{"head_dim": 64, "norm_place": "pre", "norm_eps": 1e-05, "rope_base": 500000.0, "qk_norm": false, "attn_scale": 0.125, "init_std_o": 0.0121, "init_std_down": 0.0121, "lr": 0.00838, "beta2": 0.98, "schedule": "cos", "final_lr_fraction": 0.0}
Each number is 50 + 10 x the weight over its row's rms, rounded and kept within 0 to 99. Layers, rows and columns count from 0. The size before them is the row's rms in percent of the matrix's.

# up: layer 10 MLP up, 512x128, rms 0.205, rows 171-181, columns 0-63
# down: layer 10 MLP down (transposed), 512x128, rms 0.223, rows 171-180, columns 0-63
up171 110:46 50 49 54 43 47 55 44 40 36 49 46 64 43 65 49 63 57 48 47 52 44 63 49 49 63 35 48 37 44 46 72 45 58 58 60 42 69 52 38 33 53 46 43 59 46 48 56 44 66 65 47 47 75 40 38 38 55 27 52 61 65 49 60
down171 110:51 58 33 39 49 37 58 71 47 49 44 49 51 56 45 36 58 50 55 40 54 60 48 46 45 46 60 27 65 51 52 49 44 32 27 51 50 53 47 61 43 35 56 43 46 54 35 29 53 60 44 54 61 36 56 52 48 52 49 53 36 30 42 47
up172 102:67 49 39 41 41 28 59 54 65 53 40 62 55 59 58 43 62 42 57 53 56 40 45 35 40 66 58 40 68 39 27 38 29 37 57 39 60 58 51 41 56 51 45 52 50 55 35 44 51 45 52 56 35 72 53 64 56 33 41 40 32 32 61 48
down172 106:59 41 47 43 54 43 68 55 43 46 46 82 60 69 51 47 57 54 57 61 50 44 46 46 63 47 63 52 43 31 44 34 53 32 45 47 44 49 60 25 52 33 36 60 55 43 49 37 52 38 52 60 48 45 77 56 54 41 67 43 56 54 34 57
up173 103:53 51 63 32 55 53 58 29 41 59 22 47 54 59 60 52 49 48 52 55 63 56 42 45 59 41 45 64 32 64 32 51 48 46 54 53 51 48 59 53 37 46 56 49 48 45 59 51 67 60 61 54 50 38 40 46 55 46 39 60 55 31 34 30
down173 111:42 44 44 46 70 56 50 44 64 55 54 32 45 51 66 48 63 45 56 52 65 63 40 30 38 38 51 71 60 54 42 60 43 48 42 48 61 46 43 54 43 64 43 53 46 54 47 61 40 55 50 45 75 47 43 53 44 56 49 47 48 55 52 54
up174 096:51 53 51 45 56 44 55 63 48 41 67 52 53 49 69 55 44 45 37 46 46 49 34 55 61 60 48 64 51 48 60 37 57 73 26 40 46 60 59 78 58 60 62 52 42 39 39 42 53 43 49 61 44 62 39 39 36 48 36 54 69 46 50 52
down174 101:61 48 64 37 44 61 55 52 43 39 43 38 33 51 63 45 46 44 54 58 63 56 59 42 49 41 41 47 51 40 37 64 44 49 46 55 59 52 53 33 42 50 40 43 36 54 73 57 58 45 45 46 42 42 45 56 47 58 67 57 55 62 67 44
up175 097:54 59 55 36 40 61 34 41 57 52 29 44 46 46 56 63 65 47 53 76 40 40 33 52 42 29 41 44 37 55 71 37 45 58 47 51 39 49 29 65 50 44 46 67 62 46 52 38 51 49 61 63 53 42 37 56 49 59 46 63 43 57 55 50
down175 107:46 56 49 49 41 40 38 50 49 55 50 66 44 41 28 39 41 54 44 52 47 18 49 40 44 56 59 61 38 48 57 47 65 52 57 37 51 58 51 34 45 53 42 38 37 35 30 60 69 35 50 61 59 43 53 42 44 61 52 59 64 51 60 67
up176 108:38 46 46 48 52 40 44 42 51 51 50 65 61 63 68 49 59 66 51 59 52 39 46 57 36 53 57 58 48 50 49 41 58 52 72 36 43 57 47 56 50 81 57 41 44 43 50 55 53 65 49 59 66 51 35 53 65 44 56 31 56 41 67 43
down176 101:46 49 36 56 58 70 41 45 72 41 57 53 42 39 39 47 56 46 58 41 56 43 54 56 45 62 50 32 49 68 46 51 35 67 40 67 58 32 62 62 57 47 42 59 56 54 62 63 55 53 66 58 52 70 49 43 47 58 45 50 47 52 55 40
up177 105:51 52 53 47 46 46 60 37 56 47 41 41 47 58 51 57 62 52 64 50 43 45 30 51 59 55 42 57 52 62 56 55 57 36 56 42 51 52 65 52 63 47 46 52 33 78 40 59 46 52 66 62 46 46 47 45 41 41 40 49 43 46 44 38
down177 100:38 52 40 42 46 50 52 46 44 55 68 45 66 46 43 49 60 57 50 55 58 64 55 55 43 45 59 58 26 45 70 46 48 39 39 40 66 61 42 34 53 30 44 52 42 52 43 24 61 38 45 58 41 52 32 44 57 66 39 64 54 59 42 56
up178 091:48 61 54 56 49 58 54 50 57 59 63 50 55 47 62 54 33 41 51 55 47 27 46 52 69 47 49 61 41 51 58 40 67 57 63 45 45 40 62 46 53 46 49 35 50 56 63 59 49 33 50 47 49 32 40 42 45 79 44 55 56 77 38 44
down178 090:42 52 56 66 60 43 48 56 50 45 54 37 61 53 54 43 69 73 45 57 39 22 51 59 53 61 39 34 52 46 71 50 40 46 50 48 59 49 41 50 47 54 48 46 71 55 66 48 49 47 57 51 47 38 59 50 45 49 55 53 46 40 61 56
up179 101:44 44 53 43 45 37 55 49 64 59 59 53 63 50 43 58 43 70 37 46 59 44 48 48 47 69 53 58 52 50 67 51 69 44 47 34 38 54 45 42 53 39 51 45 43 60 58 44 52 42 66 46 44 49 46 57 48 53 25 51 46 53 49 67
down179 104:49 49 56 46 42 59 31 40 49 29 53 56 36 28 50 55 40 45 65 52 58 52 49 65 53 60 49 46 49 38 51 55 45 34 49 42 68 55 40 64 41 57 54 62 53 43 58 44 54 52 55 43 57 49 61 45 34 53 53 75 50 48 52 33
up180 098:37 43 57 62 50 31 42 46 51 35 32 62 57 57 59 34 46 50 48 68 63 49 64 51 44 44 56 45 33 61 61 54 34 37 63 50 53 38 51 39 55 52 41 52 59 64 41 45 56 61 70 44 47 42 41 24 54 68 34 65 46 44 46 38
down180 092:63 41 79 67 48 42 49 32 40 53 44 22 43 51 49 50 54 35 56 45 67 65 48 39 50 45 45 37 71 45 37 36 49 57 45 60 54 47 68 52 35 54 77 61 48 42 35 53 52 60 47 44 71 52 32 43 56 41 33 64 65 59 44 40
up181 096:54 67 59 45 36 36 38 44 58 66 53 44 62 38 38 40 69 58 14 54 22 41 57 70 53 50 54 65 53 59 29 56 54 61 51 45 49 33 48 51 60 47 48 37 55 64 66 65 51 55 47 57 50 34 49 56 51 39 41 41 47 43 39 56